{
  "n_layer": 21,
  "d_model": 96,
  "n_head": 3,
  "n_kv_head": 1,
  "head_dim": 32,
  "d_mlp": 256,
  "vocab_size": 2048,
  "activation": "swiglu",
  "norm": "rmsnorm",
  "norm_place": "pre",
  "norm_eps": 1e-05,
  "positions": "rope",
  "rope_base": 10000.0,
  "rope_fraction": 1.0,
  "qk_norm": false,
  "attn_scale": 0.177,
  "bias": "qkv",
  "tie_embeddings": true,
  "parallel_block": false,
  "init": "uniform",
  "init_std_qkv": 0.0696,
  "init_std_o": 0.0,
  "init_std_up": 0.0696,
  "init_std_down": 0.0,
  "optimizer": "adam_atan2",
  "lr": 0.00226,
  "beta1": 0.9,
  "beta2": 0.99,
  "weight_decay": 0.11,
  "lr_head": 0.00975,
  "grad_clip": 2.0,
  "warmup_steps": 219,
  "schedule": "wsd",
  "decay_fraction": 0.732,
  "decay_shape": "linear",
  "final_lr_fraction": 0.0,
  "batch_tokens": 16384,
  "seq_len": 512,
  "doc_mask": true,
  "train_tokens": 120800000,
  "steps": 7374,
  "dataset": "wikipedia_en"
}
Each number is 128 + 32 x the weight over its row's rms, rounded and kept within 0 to 255. Layers, rows and columns count from 0. Numbers have three digits each. The size before them is the row's rms in percent of the matrix's.

# k: layer 6 attention key, 32x96, rms 0.12, rows 3-18, columns 0-95
# q: layer 6 attention query, 96x96, rms 0.125, rows 4-19,36-51,68-83, columns 0-95
k3 093:117101128157140140100153085184111133108121091083075088122078119103146127123152165134084122062185129108146081110132104131134146104147152167093151164134140087195137133056166156114162161095180112142157170103179095081155156177133140113146139096124101130134141133059149140110207109061112133181
q4 092:146126165152126119154137126173134108105108117087069118138078187140137155153137123186205114113137094104119083123106121097092115116131095104098112083061082140164115110152105136117176154174193148156120148157102198142077186120150200110161164086160135116122155127129124087180118128066121179107
q36 083:191108155151133109159079134112107141125056171132139150164129196153135082139212091205106163168110199153154158089127165108121194161117077128155076138098105118155139122123075091102145098131099094093155098163143184141114129100132115143130152108125132131164095111120137109068145092141082122108
q68 081:120073126188112085129071142115152109156103127128139116104086139169072157107131125164166139143140152162099137067146088080173110061151077078158103204137093126101064097117155091099145128094091136156098124096154112185158106168171137135136130165129115099088202124103106126106086154106138107168
k4 086:091090098139163104095117126175103107141166086062066111114096118123146132125152128111088118058153125136135106130140093101200133097184135137114122152189171105131156117080127169096099162081148115163135171112188137064168129182117120120183093091095092120112131127077129168100191114126128140184
q5 101:097139170126133123085095147119088114189212181135068104137185088124101182096123109133098132122103156162138199092141154128136182071148123155116143128182125115076134168111110110179149094090103129127104104217144111166173096125136129112130122135100168113139133142124180141116129126154092045125
q37 086:133171123160157140120174092057087122169123108168133112168140090209138056081099167104142167099133171154087155128168130108101067116117160113140103151081077174113179138145132147145171085123138097120137099088118083156159121147120098124120120120165159117134110127152132148127023167139135157172
q69 099:072134193118070156124129143103138160118122144117133102158164157071106122175161126103076138084113091085087128111074120162158174155096175182148154130081110065137149122115162186138133155161184152099194106127183146103117162106153107080126178144183106115102093112113146150148143119140151107067
k5 094:120153097175134127158121160080151140130116141167177119155144148146139097085130107157162153096056112134103139122123131131177115095135114163219121165121147145134148095154142098118120127161063106171115110176058137192137066204092127175131132156126179171123098114156153120172052156116163108148
q6 087:107111107088073164162146139133178174093111141149189154104160144145142105149084118118131147144103084144073127146132113159119122201133143165152141077170188165155137141167152140108141106151128156178161183044146130099090113119131105146148136211162118176090125097184172154111135167160139177116
q38 104:139192065056091152104147125162099090114168142098138175084151099101183104167080156097138072104097049139091128173080119112139092132110140167125178102145159138161081166182128143165074135133154168139125141126099125117106086112125173109170097124093106182128147152133161154153135070144120134114
q70 100:165183095098185160151125146126077094127159158128148148103133111203151118149061160138127111165156184154113155189136146119069099133153147098083169124189116147148111157162128129091155130115113134119108140085096135116108071080098133183153060099077145177134087143157129158082149152133102160180
k6 094:116092120107073124150150120123120154141109184114120134172192104139114105139140168122077125193129107081146176172128190102107161170089125109115112119083100144128121186160164140168114123115161119079167099158163096102205182112127111086124189116164078143132094114166078153146120074128072118085
q7 113:128119167158213093112160084106101108171157082129092129127103097137139164100150174127078115089161122138162090173158113059151134041171129107080127095143103153106161162167060125120141116064102077121152088131119120130136090157121163130091111165099105083191153116106116135142164151111109107164
q39 096:069078154172173120104154131159142101147141086139079120170066102113110207143105077172130151122150139107125108111135188142173174077178118097106104165121123103124143091096140154161130154143136129172145148155136113136139188185129166161102115106175142042144157138067087105171157110156154125109
q71 115:070175161130118139152090031136153131126089184070139093142167161040125182110145114115128104113083088091113098111116156137164115150110150146120138111107158130144182126112132128139143164181196172159091066152156138133115155195148131095157131144139108121111140099138133112184088107160178112093
k7 099:120219198125079128072103095179092115135159119085105152083110138081099163081152105117165101069096151130110122183110109147096131095122162124123150111154128090150136092119112133154099123157135165192047115149100121123125127138153101121104134132157189191160109147128101100117175176071134135168
q8 096:117124099047116170106125045139163166121137168145135084133199146110085153129088099128095112157093104134090174144080114175120159130112166153161148108180186152144148180148157124175142098146145162122129124119153118113119099109116111149195151186077138136109125145176187166101146137193162124103
q40 091:098185118089161145104127120108135076127131121098084140106149074122195137124101177088166074092119078137028132200119111117122051126125126165140203118149085124129084133145147122166106130140127173142117113106067084124122066135077159156161140126086139087144147153147146147150149145161142124107
q72 101:103134117098146195130117130143051112143156133102128115130103108207115147125071139111114127147135198121129153186098138147081165146183149167120172112176098200186144163101162114117141083115094153064131119096143122140134095113138079177146107117098132163118062169141105180062145125106100121125
k8 088:129077120101085126167166166101162149132077187113148096215198139125150118130160146129110122197109119078114169177131180105112137151105129100154114140085107171151140178164151134164132137113129127090181121136129116090188156130109108129169178136145082102133077139194111164121091083152121103075
q9 084:127162156158062093164133140141174160088087132105130102157148176140130067182133145130182173083096085108164129156130125123168082137110152159146112123134070139139111149147109111097091209203171129132149131102107157127114154100142157147108116094110138161056080080102138066135088151090110175124
q41 101:175117108120098074133089152174177202109125137130178172117134159141087108136122090081086134109090150119165116089129144155110110173102095155106117115124131120106115170161031156116115124116106119081123134144177185108123157064129150117115104113131095206052113102096128095123090151078105180114
q73 107:174126061142137085117170140183117129126127127163137216084137104205134094153101151130119136127134097203134130110195087091125056120074124079126117160140088092119101156157067130121079151102103119158140144111134185099093103105148146144110125155124190158120151150086111124188139164127123139153
k9 100:105151128189131110165155142134098138074077089162093158111062187155163168070170103096143165126160159154133067072125112101175122157132073138149102197096149059118124093093133107088155165161121096111102161162132120108142114159095130128062119084151150120126138122094158092139152148107120178153
q10 103:135106083115129180078137090169111141123083127144110120112184141086082115161066081093148090154144153179126177122060104194135176146095147131159124159172114067105108076150172153176101121177131165097097194158145116120171128117122109139170144167158145151110163148113106154088130119140088092162
q42 121:131116116125088133141107143092104146122081183145123176124132090090171082060104205074152145146112114099101106167180108104152126139044128078169118140095070094163166118103113133165137125143124133217166103124098123103155166135099111123119134116142180049144159149120126142167114097133162096092
q74 095:106139152068091166090147129141164149101132083152105086117085097087099155095107149123078068128124190134133132155105108191114168108128048173159152134091115152212156106111161140108172107129118144088140112094143125138145158136096101148114163115138092112141134185127133182073220111134131132086
k10 132:207119145117161152163139172052147118143078190129153087159144139137169062121101119143164133198113079137089129095208109123156089135091111103134144109106140110164149124128135082121165122149152101166152081107121114157164107088104146087141134126098127064162134136123189150154091072167160160111
q11 103:132108106103153103110149101107083123164117112161130153105100151133127149120104060144177057188148149126130164146065126120126182065105105114074118130128107138175123095144145104086065077104142152169136124122106170097123166052125168142149098123125156086178149142120128134083191092193097106075
q43 113:097119151179139115162124175100093115184152099112113161114100053143119121104093125115137143071181184085100119105165114111116147094157119150098133155173119139110197132016112137086159142071108103147108094066086144142102119167088137128144097124096175117171131074087148116125127129103166123103
q75 103:085138153026157108105113100193090123171137128096154123080154064088106148097128147163119129114122140154142130151180170158126159111144077114085129132123082123157151119091130137173146100168146133137157142073069168128098159098132158087125069110125117067091137112080183165134141106146119085067
k11 113:081040128175153098113087146171173135170103141106125120120152115098105083147137156098119140120077120116150107172173120086165090146125031128142145184086053133140113146122153125142171138134155141111081152090129172135107172152136195110107118095158108081090141124111158109098112194106157106093
q12 101:150140136169135090161137170138105102088116105088162181127077119163129087149122152120118119080124144102158116172195130091194043108153132125131106165110091157128099104142091139049137153149135107113125071096101205170126123114135130126087086092133094187118086115096118074141102158077092158131
q44 109:147119093124084047081072187189169141090141109136159166098125132104086135148119125102075126137130107114146102150106107155161126137083108143094100168118164102123115110144075157108103111125139112122155177152164217086113164076132160106079077120143111138098160123058120076175122096086124161149
q76 108:139149091178163073131152152142110123121110105143150188091162103149139071146127141121147140121158083170169120102168145132142077141089138072122087123143131049092093131135078146143094147114140099200117130125148184098078102106145149124114076127134176161163165071078140095206122122144084138183
k12 111:127176116160120095026145122175064082093108056104131157096090138116123169139130109079124141054150122140137084133115091175139118151132107174113138125186154091106090084154092108119153167070112158100073151116162152136090139101158131124090111127119141164089133162101150101131163143154090193131
q13 103:151119122118173144167112098064186082122108145161153066130157168155127148079170092143128153215155105141135158098077126174157146134074118150138144088152203107144125112141115081164136087113072103103084145152131054138156085113128130096095116158112202085119138111162141129144179108116122124128
q45 094:144124163146155103138137121170123109172170116105115114146101125101137146141182080158152172094137058112126104144137152118098086097193085101087126134110147138179072095145106191079135096120139089151140146102116115120150106173137188103104117084201128154076156093106127132072109165095165136223
q77 089:155183145142171125163080127121116140163119139176109104198173169136130105142136122164152184144144095125071143155137123098178168176125166117119092163116136090137076088167092099134126125112133142106189200144106099085165090133122173032152139147149109164142125106078155114143105078144133068121
k13 108:074087138151101127124100034116113143172164107112146132097164096087124145109151085227143201119114126109151157159086139095133173078150110121117123070162079140119184141118114118153094093188124104186081110117136137148115155096161123116102067127125172107108139078137122167115151151126084106132
q14 109:133142158133174087151145190132151091123129118131179108101092146155106112148181166094147128168161143070167127142203148122135137147093072078130132124107130086139079070125168088124116154127111114101068113123124142114132153123143178119057069077126143184126115069109066060135167143095101144131
q46 116:119102155132097149081158110121105134172220085086109086099123144120065152117181115164145158093125146166148173084089094136100157105197133149129121110147122175063086156135126110136113108146119116099077115110162123160074084116155114165086103102121143176099087142115131147069100198084122122169
q78 084:162147120115128110147127093156104128108138131121110103161161091132101083082120097151161198145098101144150157147157122141205138108099120077186106112182090133125023121189085117171083131144147136129146124121074137115101139165144213088094101188120109132124140152125140103164096130131103115202
k14 114:019092153102135114141071107148097123100150085097070124102080146101136096115099123167132086079119126134123114141127078085125128103145172093147137175166088160098120151123174207095086097165091124117118135128123100075073114131087123187096115093093104098080110147117123145100151158114110077156
q15 079:133078115108126105078149077088147137221143136180112078131159134119069147133118131148164166156142094183123137113116149123097194095086133078121156129109125095170178146139148087164184112125137125114149161136145092096063101154137141110165120129084122139138209148101140157122121135172188102193
q47 103:078118134085138181144162096040115085143084142140098107121174086107170126115099154104152084103108129150092140134160137096163138123093104123181191101159107120138143115156167075206103137170129187191128099140079090138131090138113111133144148149103158070143143170153152155135142112193146088091
q79 101:090109141082111178137141064138125099131149159091122073145097132130108202111100089135117105152114185145101174159124174154104180102174104134096180107122104186206162130131176104122198113147125147072103070103107105146147151166132116156155139144123124105123088183158115169053147119114147117136
k15 099:128093142077104183195117175074161125118126194120137081201113104113163104110133121102131118174099148062098144171155144147138118108106158112178101171091177184184140143093158159140138111164141152156180159119110095097153127105091084066134165154158130122148102101190117162107096100145148110126
q16 101:163142065130145130139125121220049082111149155157117215130105136123149135029135149152160167118122056140141096081131157115143122126117113064118137151121141126140108168081068129097097130141122129167097112136163097077154139124114117145143125093119186114131167113104090154157068134150139091154
q48 062:139146096109124114185128104202108096143141121134132231132186116147161141116161157099183158118134120091152077098099073102138150123167134095108131144129170148070123184106058077143161180126145136176144126141132140104133120159102107087145074106133112134134143117106129123192077067174078121125
q80 096:143121228101084157082063113135158138158056198157097103127152145132150128127129176146157168092083125082103151120131110115151123138150103140083125118121070120155182138196134152127143146107131135118114095138148129148105126143181164120187180125094124135129145190157183122192077116120152086150
k16 118:126166094186129098155181111107133137143084082163080136171146153156140104145152153178123138175181116141167145110172138104141159154087098147176069177072094088089134103158122118155085146128088077101117137183140091111166123089149127089083155146180133132177140164104138106130127069123075127189
q17 090:159104120133115116168083173157087113073117145175160149138158159157151092092182104160134137065114117112138114123087170163161142178149172132153155159183134101073087169072128102105083111148123100124120131151058112082136145084136058152170114114074135133099122097118050173142114103111155146097
q49 063:047087144128169121115135043144142089130068084108093152157107129137083117097151126137121117147159157121120073076123141085131119106133106060157136144132136165100097112095132059153193145130110129085201199063160100141100112152079124102107115115136073117127155100096137112150112148133114095166
q81 097:170118109138109149102151108126147175167161150163119146104126163124179164103167178107110087128162121105098119109091078062167176140118194171062123120093151140113234157152133111124134142093163109114135111178139143137145077129171110129125181116150122177206134174141123152139175086161136112112
k17 088:143092064182167101163098150087134075092145110152127143106132118190136161119128099155117155178196116177122115141132107081141121126136116156130124178103129124129198105092082070115144123126077092072106169086111086099135092141105142108131068140137115161083132164105156151130162107125069177205
q18 106:120126129121082158138140111149154135051108121139175106140140159144128079109134104105127157119136067112121104172073147125114159155083132146123122162144162135161144168069183155081059163120081130122148124095141081051116143126082101165183094091090082113052116155117070177076127108126149148131
q50 105:125135084129100162135120141151127129117184144086149164076187093102152136077102082076134115136066107106102102153189098126068083121134107148087175079141134160142161137096133147110140071141140181120086140108129184057073179146136149164143083143122156123098078099156096160129106164095158115172
q82 103:107145103090153132084143155101114166139147133162118093194120101153094150113105158133134159163121134089114147139107130134146159069156091156117124109141103158255190158156211081115080128103120091099095125139113127180120121125158121154131172158105084105203123182110077126117139078143119147120
k18 098:171156186121143136120141155104119113140146180157144100170190142139114127173129065148145152104095114129096156126142178163065113145121153079126138075145113124104107127165092173150073082172139149176091049137105145161116116095117120106152117159130155116120102089157104127154050074213162122097
q19 109:109152110123165092150068137103080102217172170101123169137166078115146175126154146127111153136100138115183177127146118101169143093178118107132103154114106154085090132080057139194144116109118112117123135165094132163140090140182108107095157149126161137168106169130154098153111143172080048102
q51 080:082105139163163131162182086080134115140091096183071130174116131178123103115161163147099202087181166108165135110150173168120167080128129065165086143106123124087135151112135090133162182085147092156138111135114101148186118121153048129152147135160106096166153126138126146151067128117102093110
q83 100:116125123153097157159125108104171133138105147119157157097165141087153100150184114101082087054100046134098127113083130137153126148093205167131124131088150086079134077102090191147127154167126159132153133128152126083125154140123135066152114173168142138069090065151156116159095191105154112134